From a checkpoint of a small transformer trained on Wikipedia.
Architecture: LayerNorm before each block, biases.
Each number is 128 + 24 x the weight over its row's rms, rounded and kept within 0 to 255. Layers, rows and columns count from 0. Numbers have three digits each. The size before them is the row's rms in percent of the matrix's.

# o: layer 15 attention output (transposed), 320x320, rms 0.16, rows 14-63, columns 128-191
# v: layer 15 attention value, 320x320, rms 0.143, rows 15-63, columns 128-191
# q: layer 15 attention query, 320x320, rms 0.11, rows 32-82, columns 128-191
# k: layer 15 attention key, 320x320, rms 0.107, rows 32-81, columns 128-191
o14 101:142141108143111122151118145177091119115124137111172129161178139154114132117121157129116087103123140120163121129115114109092129122123176148129079080119121103123150118142148142134128142153159091
v15 100:107175093127092128120121134165154156109106127136099129144147141143139134100159134168155159108117124104181159154129128173153135134139123084150126140166126133108138118137118161137131162124119116
o15 101:144114116132138114126142146147104115143154108127151163146149123121171125139154108127149087146117116135110125135168143197121107138110130123138124138154118124127126140173132184161120157121113119
v16 096:127111190159142090152125112135091155139192131127175090140140132124118138104117087061120146123131163144103147145134127090138086110128092164131128095140120108153147097134147098123164103166105150
o16 096:127164146140111088100154127158068152086170146139130138142118120088113147119140146121128114140079148144140116107088074151165137147163095137153118129197134131105119148100132112133147116152113145
v17 097:172095109099101165132178104147092123136125116082120108136128123106123131160121126086122096166133118168169126102118128125144096131151105150118171103101162104183101099137110097192143157104109122
o17 096:128128104112143152072101109133110160115153121120129151147135088129107137142103130146110127145150158133124172117128119054100160113154151140094150151123124163120166123165144122139131170132138138
v18 096:095162107147172138130147143108114127131159119120154127097119144130150125137077131123140166121119107094106127116107137136127118164150063120100150142195127128119131153115118107142168103152117079
o18 091:105156104125142123155190114121125074142145139165112135130149137123156098166131138140122118103139160071120128155145128099141144146137088139152139118157126084147135141064182160099133120132105134
v19 100:088129117153130132140161141131119103137165123144145131122133114152140159149075118128140120137151133088127122095102140167121173154111096102159127132144159143138121129123103072142127144149196116
o19 096:109135126150133135169129074119109147101142140089110133155110107124127124129173140085152135151134149106104121126123117126129107161112132131157108117137135127165141156137099141137140116135145140
v20 106:131100135149100125146149121134154137126131172191140120109095137139132123162133143124147120170131108097096107169130135148136142117133099110159155110097117121114108157117133115105122142166130141
o20 104:142144137149116140177134118115079131102128191097131098091123153117126113120146118134135107105157153103124158143132149139103152096127163085127146131130091128135112191142148123114117143176108169
v21 096:113144116106141156164130166156134101153107115087115142135157157086127117181145123144115136124116076162142146166128129110105173135150140138133121118156127152127132139100116114143112146100128133
o21 098:142154160096094090110126117115150144118142124130141127148164164156089091100110148158161161155141140115142124087066108115072158168096092128145096115145117144131143128106149145143141107120155093
v22 104:118086149107110124130131118121122128117106133117134096096118141102116126149154148119181147125124115144139122130145138074150128124143087102094142142115116128106136150128130176147122104118135074
o22 105:177121110137127100070140140130108170132102153128149111098120085167113125145137147162060169129087143116086149083118170140092115134124099133142140120123187143089175094114157159119131089096139101
v23 099:129109142150146115165106116094147127101138113150138104150110091110139114153079123111120171124156120110097136076104084166121119124113126134078163119112134139117142136137142156147118172102169129
o23 096:108152119130133115124140113112104108144152108128120093124125082137159130144103114119145152146137147138080132134052121127109112145136129106107149092124136142128154159148157185142104160160128151
v24 104:103114125149153072134129112110106124114139152169108114138102093144085153148128153156164113120129152136091139092128141095137179159171108142107125129143097158098155117173133154112126125140108103
o24 101:125078153132140069150139095105086100138125109099132127133098150075121168120102129095147132135124143124134134127088129107195146106147165125105112145162143119106109146159138108123136131171146163
v25 100:132084106069114090127126165133139174163149085088118137120149088103160106118133108132153115112085169105102142093149106092180105127163165161148117132122117115140106083136090081113115141122077117
o25 103:125094161120107098118124144131112135102091107165152103110133153157155112082138165179114157111084106175147118128126092089127124152178099126136124124124131140108124089121079142102133090118164126
v26 099:122102132133102134136153141134137111133110153161172099127151101141127163106150107060129178121111097118130119110128140154125138118141102126171070161135141098152124101137172162114116127149108146
o26 098:174139141152132093128144133158107137132118132163121142149142124083156115136159102105157140127096135128128145116091158150109103098177166131156139121131095157153129119090070134112150130130100170
v27 089:099146125142110131181106124105118137165123152180122106110125123107132178149125083081141133154111156140106135133142116149122094156114126097138107129144103137103121122115128105148150119144106160
o27 094:091166123148140119129119122161136149144099143133104150142153110078136121132104114121134157119116137167138128127122157108121157131099145106095120100108159131106110149125141157098136092155125145
v28 105:094115113129147073120170138127152112111119145124141067119131110194103129136137072133146161130119142141093159128144107103137131116144110139146114112145116097063116111120108161151147119146123153
o28 101:132094122124184093085139137138163141189124081162151127158127142127162109124147129110174129137107147143138115169177066102147104110115146122133147148136135105104096098120075096136125151169111175
v29 095:173110111130094137144146131166129123122103112161140099147145089121134137079130113114136150132129089155150161121102128129109145117125146120111139172137113113137121125130174120130123148148131100
o29 105:152159155084103133158157152166148104120100150141163144111113093121149115104150181117148133104190132157115147085168157118133119110085167130141142144102100130110135110123135095107104089145128106
v30 095:112130092152113122114132137137141148138099126149112193170127088169114153151113113092147153153129112122124163129136144064116111080131108114135145128175082148112130131142139095143127112140121097
o30 095:099141143106133135094121163190138169122091131158095099117147166104150082127132149119146210137154146113147148076112154157136132108117127120127153135135118115126130118139127150095121158150100106
v31 091:111122159157074136178107124144159124133149134128120133059147164127124138163113139142115115173155045130140106113138122142142176128122107126178116150136162128149145163132128123151102127129134102
o31 089:164121124121105135144143149116108082148145153121112150104130165134088125120111172120142116112142120140100151108147171142122159109148141118141165141102109127164143147123105127132152100105176151
q32 100:120116149117147085132104143163131145146157121117142134157131113145099097151137091123128146137157127150112137134162120139132144110115095107119180140126155131074143144151122131086128116096147127
k32 103:186101098194096095117166123120126132117126064114113135182151091108102096181099119114170106134093119097123169128165099110116084121130124101107164140130133120130150179132083120163155150131130106
q33 096:113145099173111119108129133107140159158130134163155125123146136137123134159134124129124105147190115125119127103141115123160126125161122106106107105106086109107137125114125093159110143150094093
k33 103:115142139088069128059123142122102127120136113135164149110124153164139149138123128146134129172172121166151090149132163120128112163137085147136164143152091148124143122116127145139113124147143155
q34 098:118108121080136140151137103126152189139100110140144113133140107102131126138115134098112108102149123143115118158157091150151110136111114115125127154157122169146129132145121140162118114123072132
k34 102:140151091129120132178120068113113153110113128141127145138114123158168097136142140131117116147162173111160132129112130134160148135122085181098128094127109121167172135110101077116114130105078124
q35 100:115091126129130108152104122139123152134129163135140095101168128108100153145131163165113087123128081112161181181155121122120137087110135143142079203188091122115092147137118107122155093158110131
k35 102:118129182112105147081127124129118116139161146156125146104083131122129171115153124119143110132150129118175126177141136153151128105149146111130111169110104094143147132121137092112144122125161135
q36 104:122099102166108156117084089174169125152094117134143136121166091115127152084141140180129157114138142109130107114067153110074084136123118114137165183108137141104115111136176188146120127141110189
k36 106:095147096092141148145102101084129132158156108125143160148104089113124161130113151151104095113147094109124151129093121102166112143088120133112120119095124103110122153126094123147149174113109131
q37 097:102141136105127124145121128170124129125190134150146085163074111148139143135127128118078121175098127142131139133141119137093136090180162133129126148117121120128168098174128102087133091134101159
k37 105:119120133139081147111143077136132148120178156128145132119108125125121117131150167118143144130106118123169111128137173118151171051139134125123167093127103093175130149150159136101174089124101156
q38 103:133150127116089148143147132141130100141108134097115105162156125144151096096100142141183157132106109137152120100094139108117109101120097131117138138099134157118160147107142090130128077135090128
k38 103:119139089120095133132188120151124103139163100124131153142110078136139120109108082155162135133128100115121092116147130129137108134062124141133161137099168094128151141138116111140123103116103154
q39 097:114084128128129144081159135127114153140106131104109132133078144108112106167142122145110149137096093156147147100069147105076162146162117106138126133152175167109133110119133121128118138140079158
k39 101:148126168109106120132133137163094122103127118110141125158113155099116133134158084121100144120146133143132109131113069124115139164092143091157100145135155133149093133113126080127115143132080132
q40 094:113168140114136128126148120149161110138097168123099111132141136118142102090104140111131097133114143076204148128050090132196126105152073138164090111136123155134133114112156111094163148113112110
k40 095:132131133164081122103178131125178140101092143123088079140108107116135152113077133098126123150102131115127132123120124103136102127084117144126142127106149170145130123124127113131092121069110090
q41 102:152126144120112118099190099142182163137102136105138121137157135113097059136139101157130112163137178173142142084136135168125119149115106139123113112113166136127166137148104113150093147099066116
k41 103:190122143145133140150135142151142109108184117113151125092162088072163125163171138152125143137095102163130122093150131065131144176073131084155116115141158139122161093095126152105139133140072087
q42 109:100105119129133118137130174137136118122165161101125129146134154121091141161099157138133075109114120132125157135181139114123126133130136095108128162124159096142117139137116149158179135127193104
k42 108:096155091183141114131167156096132127127145151114093124131176152129077112174137182144079129138117104118123118124119089153113128150112133104123094121116113088126107147140148218101153110069147124
q43 094:176140105132113097080149126143108091099101122136099100082171117115132108148142109143147134158188119123120120104115161112084134158126134144137162154142133142146119127071141090163120127069143168
k43 100:195093120087133097141124114129139128124090110130163161118167116156140096141133126095128090099138146141161118125136108109111145161128124117145121105148150113137122155102118053129136118121110107
q44 099:110128115119123141120132128122082105137182107130115143151088110150097172182126156107125168131129123113124111105114115154160152120115149114141125156114094099094153130125089157101114117104173148
k44 104:100150137105119130132069095109116140146150123073147107189104087111115134114130115100169101130128153129135184084120142155121086137159130122151167145147161153168098142171150117121133142135103136
q45 101:125138117125163103163096135168160137128114114098173157137147142110125154151091147121122140100167134107168153150145150141145123103098110112103137122091120106106141059112162164150149139139176102
k45 102:140116142105134113159087138147137145137162128136122137108137081153134132103142125132093114096175087131121141114066158144226134123091125121173109172134158150091136101144149134164184092117154127
q46 092:097151133091172130141131088076089144125155152139141135161164128076136105112143132129122092120146127086125145105110122115127120144081136095133132128139144112157102167128137137136121109098132074
k46 096:117121125164160160131134117073090100100142180150129137102190115111139182142166097162091077147154140100139106147098136111115176116110124161104140131112151128119084096141088107130114136103141128
q47 100:088153136120134138069116122132129096133117126125114128132115134137129156095133150109120123165127120158164131134105102117118138153130133083105069097109117107139064124093175135114129122146086093
k47 107:141130121131102081086125101078128141124138131097113074101103161148131168095173125106144116151165075133119114163075163106149100124145132147195108135096147151114116126107166123130158081129139142
q48 101:142095118153100097106103116128100093154111114106082083125119153133087165120173135073144096097131165203138132140148150144153166096085078137131115156094132137121180149113156141108132111133077132
k48 108:143094171140135135149154198124133110161149102087123176112142100126126152120127103059144118119110157134123153120173095133160161150123159144114157131142134163150115116124122095133130155123140093
q49 101:128104125093121150114134141141102118094144086147131156163113126131162144127120140104163159100088115102116106126109137103134133126099153128119100170163122136138124136141157103065141143077070112
k49 098:159167170107165127115129092096095108090092116084106145094128127057123149151120142129103133139097123127112096191140134119157140152135143172149145152095110147141110174157110128114123108120091113
q50 100:136160139146121116157155125132130129132092119129134173134150106101158120100120139085091155153113171113127135155124107139135138123120094154116136146137115104121131086165095108089141162113132161
k50 100:144112082126150143159103125095143112144096123138098166132118096141098138166138147125099152080139101130140136106144101120104110095123150160138129137116129185088138085109120134088132156102108159
q51 098:141132152127167126140129098166118143172127152132123090148135115131155146121115153161121134121132142102074115101144083135099124170106137130142113108129182133147150159139128154102154108137141157
k51 098:128114140134112161120135123121106139077131122091153138130122142131110121144129099175102151103088169093083087136123126165109132131170108139164121089077098129178138115121114101140141111089103156
q52 104:171125174135080099134108101152150168092124133117169097171114070112130111101131139113149099108128120178156132107128156152142127142132096131135143147125162147116137131146135109090114127146123076
k52 103:110134150149181115174159115139079149133115103103147129120115142125143121105147073178154151090132135119141127103142140114139144101116145138161171098094121156101101097114160065166119108152152109
q53 101:088133122111091180148139125123164133119114158133156110122094139127130138095132100123158140103110155141167134135102136109164115114160157151128129124134097156114145160127103095117112106126088109
k53 100:103097135170142095139082132125149133114149152126174145067098125115123112134138142170142089126093155173156124161143145138093129148131139125147113136126131117129112146116115081116113129141122103
q54 099:152132134142108143098080102105155157111162104132147155119080128123109123103084088111134133144116140141123130157127159140086095128201084130110120076124124098168128144163115124100126144124078130
k54 098:101104105140146137097090092116168134110155114135128100174131145120104117124108186079080110134141115113137125107135175126087122142122132140110107150110107105126146138111098174110106144166109149
q55 095:128163131110084097129142160110141121175125114174142124122143132142132127112102126137141126130106102084114132095111101155139096114127152109104131135120107162129103115139125146094135083119093159
k55 100:160185154080169143148176132106168134150080116132105129080087120093161107123141137173153171172148152097124124192142174137144151078171116157097188109132131137123101124104117109100151096122154119
q56 099:136128150154117106127138157128158112107117131120076144127144176141114110136117122136122175130159128093119117099142107128135118121079165120079123111123108121121090137095174140085140145106105117
k56 101:112139145128094105112110104110107141105121116134106120130133133149135103137157141122124131118124136157134096133138131174125085152128135144085109118118128132089169154100130141091156146093102119
q57 093:145113109147142091169084168120139154135154142109119112158146137142119148175117117126159139156187133145130146149135115127100130137148124131117131130137099119166134146095111130095107171132115174
k57 096:183140151100149105134110179144120106102118139162136097165149129129125109121135116126148089083118091157122107136156107131134092150147141092119104125120112106097149161142113140119140125136135131
q58 102:104126072105104147120144127173120118134186139108119157130148105183104121155101135124098147146121159132140141171157165142128121143141144100094117131161138124168127124105113136132124117137166109
k58 104:119115090138072129112123118145134112130094120118125151152159165150103137171118125121102117084108137151121134115107101124140121116112107131101181070121117143153126126155120150165133112106069104
q59 101:115131155090092119144145114146106146150170179152083161129146130160115110118114122138120131155130113121163103146182132137140099103141117119130145151107128120126147103069090132165124111135132121
k59 095:113140105125066123089113116173142148189163135098097127133143081086119109096149132097136098084113110121150125140126131140115140133108147175119126090079107137119147117169105114152135138116122128
q60 106:126137150103145130124097115100107144117145138157149171133127152085105146111115147122145159170140133108127124186189123101152076117112140138089096128144155138111151136151129087150140119115125119
k60 101:149156136101187117143081117106103084141171118136138145086128132135136122136139149111108124150123136128109151189130149105110150137085121115107082151139098094133112130137135084118114124146102143
q61 103:119142132161164096132155079131118097130101137142105109136128154106093110112135162141106090141104073116163143144131110137106105156166165162166148114134107106106155117138139151187125088141112112
k61 104:097177117119073132141140097102129153125148108119115127157171123133120136126139148133118148141131141069154136134131127136164098107125112167150132126096144145094100132123104186183130135136164115
q62 102:110164128154133131110088117154117101144142125170120137134185164140124172143127067148155148157140114128155134145158103121171166105159120100151108096118154132143134091072124197155158139132121092
k62 106:115105096120129111135122135134151086119103133113104087144151156127126145142128132142137116094138138108089166147071131152182140151138122130101114169122141116147111070118120138180138133129162106
q63 098:173112145106153116138128117127099122146146140118119134156111107162116110119127113127171110155167107105116169100107156127115169167090108094174125171141145137148146142117139129144153132152149117
k63 099:137152156135157118114114113158148170082133116079080130178176143115089140152111154155155100122132121123142187170131155142162125143088158098160138107110088144118151121149126188088121131140133087
v32 089:130098094126120107123124120090129159111136159118111136135136134091132145114128119106187136155133118129119133141136111128100120125124114100113110094106139075139126129109079115098133109153099107
o32 081:107130115160149139131171118111136125119096128125118104115137148168114142118154132121131083115126127132125096131086151154118098105167150132130151149100166139087122114095162112198123143112117113
v33 092:115129117137134146123125125118087174114222149120090117155131170108173121110122090144172084159145136131135130142139142110159099170143060140087124110090156133178125097139117110104125138157118116
o33 087:136131148093153086138125159139132133131073074110110146098121106120148156181145163173088157118115152101135116116043116153103156119124153106142107130142125149111150174134133155168166137150187136
v34 087:094158133112141104125122101154121143171122136105162123158098099112118100143112147140139100078107132147149082089154119138136121113116130135140123136094118112125109156153130088116109134118110155
o34 080:130123139156131169149132144097164142076098133159171135106170139131163121139165079097110078145139138153155127174045119110139140171171143117138146110149147118118115085129136148146129138122121119
v35 084:159095117158131141154137117118150137165087134098076143138119149128115131141117142141127143178090100118096143047155122150154117115140136127115093123088141154103125127139106107134134103107167133
o35 080:146132118105124105149132111111147108115139127175140128105103149146083125106158132127125154122120128158142109177154095102127122128126108142162171136159109138143171107164125095120145115133098124
v36 088:068118158125151122161148166142132155158133105111141140101126099099119109137125156126113131079110126092130062112138101202131121117122105146127076099133117112105134138142107166130149142127169126
o36 087:196127121135122117095125134127117104084135160129116179145091132167124109123103126182110131137147107131140112105122146115120149086152152136127157173104143110129156133127203108126088145088112102
v37 086:095134156146135118131155118140147146129096121142106130092129154101101151126128149156164125164123133110125102111144149096145148094156113098116139118095121112136103111123196098116117132096157128
o37 080:133162102124105145165151189107138125131147158125127129134144077142108111114127080120150106126121134149129090141103107121085155134083147151117081076167134142129127156133082113152113134107130137
v38 086:110059100141121103092152161154136118110135165167141121114102110128123134137147112122140127131102102139124143123166151165101134108124102149125124143116111141112142152111075151158159125120125076
o38 084:169146138154110147121113120075122161162120125100136117152129176098133116117112111118117153123107138131175138176231118113105116120127169130076140143175130168128104077137139105111137132124119142
v39 087:131103124119107129104150112091105096154124182110172164112124117124127123146125129121147097119140123135107132125115116094114110146127137095149110098125118185122140129134152102136157169159156138
o39 082:127175120098144125160133092163133129118127112112103121120129106116123105102154124148121139122111136086119144127076112136136100165147093157101163152136158123111070151122128132131094122090127109
v40 092:120158067140102126130104157137122142137138126132102091152129147159116144097101093130122112124126135165135158141130159155136087146131106140168122134130164131134109101138142135146074094116145137
o40 082:113089167107144138118142130085152117131135136144126146144158078141130141162184165123140122117150128137091123122065105124127177123105119097080108110130141173154135106147119128120147163163131134
v41 088:144122165124120136141101097155128137105164136169136155101134130126120140147094145105079136146106131125133158136131140144092137164137122156122132103157145109129138102150133085111138126112153137
o41 085:112141139117131137114129127157140188112129119099115116079133118138094102154142103144133074110160161138111108121153126123136118121094118134164177130124142123157125151072135163117129102172119177
v42 090:128125169171134138143154138111139142160077118130073128086128148106139131105123109148125101134141134133170143139160106130143132170131113113154123125132134096131125098112116152134131112124160144
o42 081:126112128101106148149173120149100113141138103073113115192131125088082116150125119134130140091136115129116100119133130166092168127119172140153154114135132124115157160143144107138122136132102120
v43 090:143126168118101129136123117172102108139168113133136153135106132133138186129105133129114150121137133160132116105153102096106146186132124134149141119110117105150175146090117135129139124143151098
o43 082:098134112135149144159114144119139130080140112118125098141159120139185124137142092142163099144112137083095120129090168146125146108098131120064136121132156096096125155138166137099111133104153129
v44 093:189108106145092111096122165131133123140156157106150159131104141143133113154115138175137096132147120079118108137112146134118108116113059148165129132113139084149108121118166117132133160098109098
o44 083:119123154151165138159140141145169125143114125140157114132127101103133114114112164132093125137083156130137133095110157123154101116183172081097122123123130136132163082125106159113118104170126143
v45 092:139109118117159128146154192105103088135120194107099096132127119116138124147127103125136140107104114166119113119136159105130129126108202156121100146153155123116127107125122112134116085107114123
o45 085:107157163108142093129109077166159143153152099102157110148128152142178099116098144121156138157150110098170120117086128147163115138141084098114160117119129096136125131174105149123146170116136133
v46 088:152133084119134167128101091134118120133118118151088170136128124157129188133120121091142126115092114181109100107155084132125105129142122117160119063154137172128159126163169083127134151085129093
o46 080:077115131135135128120154129140119117150093162098161144147150103186159124106115104127143101138132135090143143138095152120116108131112125122088084128092108113175118115121143171151105092125112141
v47 089:108113117157172160117126136131123136102086141139084125111130125108116094117148139148125094067154130112118124124144121102140131137134117182144167168126147115128143108147108093144151091102088112
o47 082:095094096146112104143133162135189121132145140145179099171124154105144126119149098140105136095132118124139107133138137166146123133137135124105097123108147108106136162103145164139115149163145158
v48 092:092111152129109116147129130146139105127101135127123104114112153139117136078123087103150057148111109106101223144121153098171085154127130167169171117136137130116126130144143124142190097107101116
o48 086:144142094129181134154126123107132116150120125107104136134126128116142158102155164095159128119088164130120095138226125166117151131146104111130131060123110154117141148175136115115094156154170147
v49 093:161111134130146123142137118128151103136127109117082139124165127144101123140137135148130117115126147121097127135120192147142121106140116072122121143072116114162113086111121144100118172137156100
o49 087:105134114098132137103105119150100157138143126153135112139117155082134113125113137133097163131132153138147112115148116143153158148106132129129104128169178125108116151114130124153130080081147151
v50 087:156108113107103133151135127149077113116124176107132092111144147185074143098120129088079126189146105129118150121084143143109138126148138122132140130114132159121138143171111102142099134200101124
o50 082:118158144126112131111106137161121133133114122113134162139120060074135140110134102088124123119120162129137115162168147086147149111135098154155106107117134121083132108114145102120126136103128163
v51 089:133128126158111111137138126117200105134131114139139148147168121166151113151124124116137122093120133165101185113130147139113099132093115122158101120147122157152158092103134109081136114147122132
o51 086:091082168098162119106094088098091121138130127143098129129117086097087187115098149125130123138175138080143151155119138136145193099149160113130120117146139082179088174177134136142144125110140128
v52 088:120123074133133132097139098170114146128104128131124131104141094145153123129113111113165158114069155134150108113152132141137176169166134082121139166134130115143125138131139128114088125091134151
o52 084:128097146122132135109111169070109133147122113115107089085144089112141145121140124131095147145221109165115091080184084107100131123109139132112130142143098119108145169146165126160122147156167125
v53 088:127176097158153096106149105099153107122107163130120123140109094099170148144137140159150117158162068132140115108126093139162106110159103113133136151120119079091127073154097133091149123121159137
o53 083:147144174136129160168157161163146119120098135099096137151146180110167132141103134150106143123084162177129094137108125132131151142144125110122191112097173148126152150142147110151127140106092156
v54 088:119147135118126166134141122147108146100136113152133169146091139147130136132208131149131142143139145128126163121120119117150161143170098136139142146129149147127114122106085184137122145129107149
o54 082:121118132145131090130086169128106111136114112121139163108153115162140097126117091080093146112125135101125116165153114124136136125042154120120159140095146097136122149111157102125160179136172153
v55 088:134159129155109091119150140152121113102144118132113139121123080182107109099121114193120167094164191109154144159133106118158118154134121118149159090135153121140121138118071112139148135103125156
o55 083:134122114089150155099130158134145135143094129127108132138159146080118113145132138077109152164130109152137136121140165125142135096093116079128103163100146131119103178118136136112114127170151110
v56 091:120152125091136095123175141117138091126088133131100143126151140087127104167120116143144129128128139136129105103131100145125136130151132118108124098111129123125135170173152141145107132141094182
o56 083:109137135115114109095118130090144130113161138123159120123108148155150121091117166098110122101121140120133120141091123092140123134116114135102137105121144104128118083132136130117137144074121090
v57 087:136133140122127102133159135136118120093104159179160146142113092115154142133168128136078106147150111161163134118094104134148124122148122133126110129104130131127123164114106098149105095155101091
o57 081:137126082133132143150141118102107098127150104119092112116126119127136148159114127114163164101131143098086134151081102121147160111112139108094141146133140118110131125110148151134131122133140141
v58 092:133164116114121092176129144129181170154156129099121144047127188120126115167159116119122089135123121168113142114145104155086133141083143187146140132147113103094134169124104185104177144107137119
o58 089:124115176198095120085126122113117099135120124145139104127134121135116089087087127127142128124173115119098108117136153160137113110139118149114076160109163144164131077140099084131098130130125165
v59 091:099119169120089098141138138173151142118110073080114126162162139147159132073108117105144121168183172128156143142144153070129123132122140137120144144090136105104127121153163081139129134144133125
o59 087:098114109124130102144057097108077113134147159149132123121147123109106134135160134094090122100090106143085094069000109115105121150146160128155137119140143134157109160167124124093105158116134113
v60 089:147149128155135137077088163170125141085139135124131159140110109093130113098100096172116090151126138146127123153116166084130103122119117130139116076118167151106157128141129159134142111126131171
o60 085:091133111130098110138157115112075124102149149136149126161144136154130144121161113110139177140119154115117147111198161138123131118145170076133157157106145117130104127143097092112118103168148099
v61 090:122151087204132142139104139145127127156103161150147104116126111149128110129164163086145152129161079124125117124127093126128136101151121149139139133144152141069120127137138125139156144130102129
o61 087:126106184079154116140152117096136133132096149141095132129141152144107132087108104161101175095070142112122110132041151119124102141146094122138128172131117165132141122113125126157116133145159118
v62 092:113139059104147084110146135127122086133111111158125103141079124131154111116134142156181108123095099073137114144154166147147142071139192158139137120128150172091144149115120085147120099149125095
o62 082:129114128116120148164171101130152158159158112134152154158151113140144150145156098065091125070129137139102147121163086178080162155146070069161151134126104171119151121116119129141159114141133147
v63 091:091137115097145140140133116152163100135124105133121145144104130134149123091109148066133101123100134130145171147145128145157115176162122151127137139144155151157138127149113114104113140144140139
o63 084:121107114151129113130103142148130144154128092108108103137128121176133108181103096093151108097142111133145131126143155108076117097120116112131090092130071142098097154162155116114120114124100100
q64 113:118083122131109127122107110100145123067151163139141142119107140177140130136116145117107093128123145129082162162127125131140123113156146131112103142150123155140116157130139133122151119116156141
k64 114:147078048138118148150129116109124088133140150098161096156118113111150148135160173142114160158105110137128105150094139156150089111137122118157121133146144103149169122131102087078112145155117117
q65 122:141125119140134098175122116131106111124165059135108132117153109138112127163147136127120131119160118139116131132139091105142106139130072105115160166106128129091114127137087093128141155117088157
k65 118:125127118096094136130129106147111129114121114126133137128132111128168132137118123157125141064128145131125155145201111121137102168134123106125139091110210105124100118120102055115087099154116138
q66 115:105128112069136135125111153152166146123059114081132139148124140150109105113146087158070117123130108136101152127128135142098127159161147156140132160090098145095135106094106149107138179132126102
k66 111:085095148111127111164137157134128146080095145107158107137112122138118082149140106147110121139114109129114137162098145163093092118104125131127128175095108127136124103088170130105146119132163094
q67 118:118113127131160127115120125122137095106075119160164110131117115153120107128118163136137120135137102135102117145159124125123139144136113145143161153100119108139151128111119136109177106137150128
k67 123:126108119114145104114137141140132121119126145151108105097101112128107097161165174163145136169126111131145110161184184165144127156098130117129114147182149129161090102169128081118142160146130121
q68 119:117084089138117073120100112169131129091144155123123130108155126133107127161136162130139143160147130142150118111105131121200095111132107192102156169145147118100181135138107058150122132136140167
k68 116:152143145141106201126137154174112129175108108140177148134131165131137152121158151151127148124174132123131111130127119126108124099121130159155184124145123086129154093173082123106143124154085128
q69 116:127166083147142092142137105126079159140132121085134125101145144147123138121096101138124138138103116111141099159145141118109139093117108133133149085144130143098151158141105127128101124073119127
k69 117:121131140147153117139170113132091112137127113095163119092126158134139148095174115110123110122085109150085106136114131137143128128091099115166147146170154107142156121129120091089109137074127105
q70 123:123093101135118154129102105166125092182136129124108105129109146124179123095152156116146154125152116124113095106118133167116101135128096102119120140098116158130191112137147101144104165132101112
k70 120:109117105140127152163184150176133162181102079157177118149091158113135134077094135147123133127103121135114126096094127118154109120107112118101123127111134123130136134106144156148129157138100149
q71 116:156172107096126155132120155130142114122135139142152163143108134133090152122107125135107103123127118127136116134097118099131119127118146139145147147132139090160122155149114174152104146107148116
k71 113:103123147117101143147145107126122110102119127159174122151106155155132149115087101147152168125102114152135116127045171133154117142136135187108125122079140103139090120141092101140116115130105145
q72 120:151163105134115145167154082103121138091114146151107121157121160111145165149109098135173167116153148134077129122121169112114121100090141108140153134101130091128154119111135137154136169128088129
k72 118:171157116117175118171116154108173132147113153116104104184163127087086130134114109121129161123097152132101131094158147132149127105128141085145132121140125115128119133131092135089130150110126115
q73 117:134167121083125112168103162104048085131120099144153124150106116120136151158091096099130123107142152159142163151122161120128151124107143159160123133111127138104138138124119093136099156181122162
k73 116:112141139136145119118143116112125157127150092129154107167100135126125134127120108133089150142117140074125136109177173118117133164151101102160176172139129151156091150191134136173081174135124153
q74 120:147158106151119106070144154128135099139123101144114101146111143082118131163140169113141124104126147133163134112133151131152161091169149093148120127134155160166167121120131148130169157101143108
k74 125:134113124119123133058157126130112109111151139112121174137104140118135148125073132157134085112128149171183167140116126095153128143155124152090072142136098156114142147108136126149132125119143142
q75 122:124095114172107157119145133149106117127099137112138166118145190125128118141148084112141114137110159164179115136147133131132127108149128114121185136129130130128104138154137147108132145097112102
k75 118:158143131172173124115151143140131105092121154179110148110127134155133109180128131143121158145131108159154128076112124146098106094131104153180121156142193125144134124112117153132143123084122179
q76 116:093113124102092104130123092174145088122137099151109128112090169129106146126143142148132123134116104137088097170118147137149160112094109128148116142125094156117143126099115140167143113131097154
k76 120:098089161152101104125135136157138136112092098135121139147070126140127139155168140108105143183112100126157107116122138145139124149103123110140167133101099101119146149138141141134094074122119103
q77 116:144148074163121186137124127154106126121124155138133137123121107094145126136135107140167122091145107148118145132138091156116129138163091134093132141119118093123093104143116119180100168120113114
k77 118:121131103124166127130110168129132090096120103160164180111101130108074131135105089154144147081168108130153141142186121132108138124131113114129114137170102144132104103122113152175126119119102109
q78 124:106110102103133124128149102160108178134148114114084134102115141167169151087134115127156163151098153137150118083168137133094137146130143169130138137123093149094117153099113169100122132140127144
k78 123:104159142151144136135149136153152116096130162118124112140116083116124126126098120089151184111132113162123083130211147111142141113160164174164100142146116116125115135128147150134167110132115147
q79 122:071121120110115106067151120084145160099156108131141181138119115152184193115100127109126152103102121167118109154114119115072113118122160155131171164114131121147138165179137124109097118158158125
k79 119:117120149111102104087135107101161143138170119153135119065103129135104129133068115125148159135135109140144111157130133115098153097113130120126154137162122115103119145148137130140084101150106102
q80 121:134099101118149098102165061154149138133140139094097156166117147081113090134125093158139196071095116123129149158123122122118127095113119138146149138106179128120118131148138137182098109107180081
k80 119:125137133174149097078141083174126099117116176131106179173139089115121138127137117165102122092103148076157128105123161179103095146128100126121159107135123084146113135104135135162088144103095096
q81 119:140141140148163184114132143147088158098128114129121132105114142118126126159101161094139139154132068149152141095062132177136140141129139122122150117112098115098157119093108123108102111154145095
k81 120:117100142132109173095167122162112147107076129106140128136105085146122093104092114133187152103153116144087138110152129129109139124131171158099124151094102100063142146136126137115113144116141091
q82 121:118095143140116130110172132154153108113141134099094132100095135115122140124110087113089102134109107153103124129089151097130150113093104131150128119120160071164133127137132155106119101117123106